config = dict(
    n_layer=11,
    d_model=128,
    n_head=2,
    n_kv_head=2,
    head_dim=64,
    d_mlp=512,
    vocab_size=2048,
    activation='gelu',
    norm='layernorm',
    norm_place='pre',
    norm_eps=1e-06,
    positions='rope',
    rope_base=10000.0,
    rope_fraction=0.25,
    qk_norm=False,
    attn_scale=0.125,
    bias='all',
    tie_embeddings=False,
    parallel_block=True,
    init='normal',
    init_std_qkv=0.0498,
    init_std_o=0.0,
    init_std_up=0.0498,
    init_std_down=0.0,
    optimizer='soap_variant',
    lr=0.00577,
    beta1=0.95,
    beta2=0.99,
    weight_decay=0.061,
    lr_head=0.00553,
    grad_clip=1.0,
    warmup_steps=200,
    schedule='wsd',
    decay_fraction=0.626,
    decay_shape='linear',
    final_lr_fraction=0.1,
    batch_tokens=[16384, 32768, 49152],
    seq_len=1024,
    doc_mask=True,
    train_tokens=109100000,
    steps=3500,
    dataset='wikipedia_en',
)
Each number is 128 + 24 x the weight over the matrix's rms, rounded and kept within 0 to 255. Layers, rows and columns count from 0. Numbers have three digits each.

# layer 4 attention value, 128x128, rms 0.152, rows 110-127, columns 0-127
097095136120103096113123096068119086133104165120120109107191155114141124105132106154158097128130124137171110092187131128154137133105131119149151151113081109172111148164127131106123126139111181072126086139175137124119094121126113128115121141094135160123125118167115169148098106117115149110127146125144091115139098121188114129126127154170146119170120094170141100151146202142094117119118
122145092106155145116120099116173132097167159174165152121164165167147107116147125130119102130112140156158129123117076100135172128147153140123140096123147113087094080131142110127119097087118162076108118124138043159130142165110074132162099130126138149137102124148172169118134096111090128097152144175109078126115137180183130119116139103165169149165101098152108079122124107116141125074157
143152115137111111129113159135082152133148120102145132113134125118114117166083104132139101139093152129130135103107137131107108149131108112110104127168109116181092085146102158127148149112120106128147107164128175081110113139151142138150110101086145092117099170161113138188127177126156141134120127135117187122106171116155089149182139114103138154095118145154142148093193134122148130076150
173129179173137099168142105134115099161141101147132128126118092102176094165145134053118101068125135124098129142064133106162109127129122116071146125114178099106181113120107151120142111123110117103135162186119121148150143152088126095152171134126120135084117157075083156079106159146146121118102107140132115141119162106159122154131153105098095120124170154129146158116118154112153111124144
103137113155110134094111193107107143136145216111141143086156115137146160143145162105145105132106127104160146159139172107130158166126119156072108105147149119142104078170054106146079120125158124124103129096122105149208104141129139152119134154083203170131137098118073125136109100084129111095155103109179088117156085158145155142079105139131087141118139154129108167083129157140141112117148
087144151131148092107123189121141182109119105099110086123135093127094115084115116140120114148132126099148125128116125128099089142174145138130126146163037128085139102122119084092099103089133093164069165111118117103147161064177125149147117124185118107175145121132107112186168133208156168115206158087139155153115119107081134166130085128159153107142089124135155133159152163133152145177111
134082121153145144106099119118134093088097130145110101119143124119172098179120154162129115130111147141138091150122102149143119112109099116190086178160146095176156128180100135104141125169141160152107170115161108144147139138141147174063135106147097099161095140139166116146143073157135117142097088115132171137137051075106145110131131163117145154173161143157132125168077092130135135117082
094118162134114117123152134132108204097145154134127129099109136120114162081179115151130108111130170149138100138157132099088169102107147112100116141089096110055118125129113125120138119120115160085111144126144108162193158154097131130157115098111158137145138160150091160099133162073137100120142135178115131167083152183144147141091128150094144116150121168123104161128148111135142155156138
148158153147099154139153164129138140170093109106155118117109122158117131167098136148092118123119101102138124107139171106117116116156081107043117137156139123132109096122147092126131117097173105139128098140068142146166142098183151114148115084128108105186117161137104139154176147100146094134097094132126108146136188132182118126118118109120191109101125113139150129105157124101120124143148
109137121149115153133120124107145172107124091161141099139125129096100161071113122146142168168147134134142105154116147082100120079127173174178133128128140124140104115111072123137149096091127109098112140088116097094146123158118148162118129157172159172093128114176097137147087101138165118126135113091179134141120107151126140134155092140102106103100157135142160101161169120142100165135115
137122179113098121135122149159168129100076137144105120116085133133080138121104145164135128138119098131129152107138142132135110164097162138134090118118073089162125140121132152080125120150068149134180089111162158120124116141136141131080118122162151095136109139133134128162178133145135122133150129071159180121121158116142103103126120137154043144115145123127113132187159139152131121103105
157129186131141133143136127133108166128092144154135097150094096170076166096160106136097172131169098094139146151127181093155118083131169115074140106121167109133139138104089081126123093122133124147126108111086131113179075129151129107144132140109144116131142127118139099100109132070112102104146072142152090132186134168085130109156096106137124110118138129135105166127161125138122108103213
169109199129155162139124188165122141087141113155132139124088093118087159110112136096099120147129101072096137124156155131131117079100109139107127130119132146124090110116105101181101169109135126120074136120099123170134144136119135120102151110176099166141088100119146086110145109137142098140169073107121115117119117141113157137134104105119092158093116112092132126193139137129144125162152
130116127141144152109101102132117093121087142125164128117141057098123083148137160146160069091151142147135137124141170114139171080105140138134134130130117102121120179094139152119127135093157156113152107111150168147152117162145157071135106161107105128117130155163147138114176129115122135149124148081145106145158174097128139097148100125169133129161144075142154101124122148090123133115131
117150129143156127136142132129093099119139171100132144125120146120110145077116133120117120164119117119105120125172120149126095134130134143114117137132075125149110174132111138116144161117122117154103111120105126137141132143141116157097119098124144175132150151110112111124090097117133145152182111134087141143077102175112115145147128159121085114114123123130128107141099111165134124123103
126115074136132149140154073145131154163120132143128109164110154135120098085134144127115160100099165139142173087120125125108084141110161090157127140101165120142134096134156110191139117108121107141172104114078162118110092157149174130140125143080131122097143091122104123157099125074147151146157153094136151123116175130148166167147198140100142102082138116144137107086110133117131110134079
143135114154162138129118095121120098153175122135120145121161138145150122125118117138143119157129113142130164125142135091138126119121104113104114136141123138115086128076117155122140146112114110169118141130128117120118115157142139146166129106117118150104105135128129100111105116159102118161153084105104131110143136142133108134121114113173099158098165116124116137152173132082128088081185
106146074074104150166146097097136189119137147097138171142141155146090108150205171137097172134107119166145149156127097125108160159128087106126151123114110158190117134119154128135134076119121146053135107167148151112067097092111124124089126112131103176130136165127113184159093062118086118184140143090139147087123134121117139114170161098154123141099128113162112087095154073117141102065103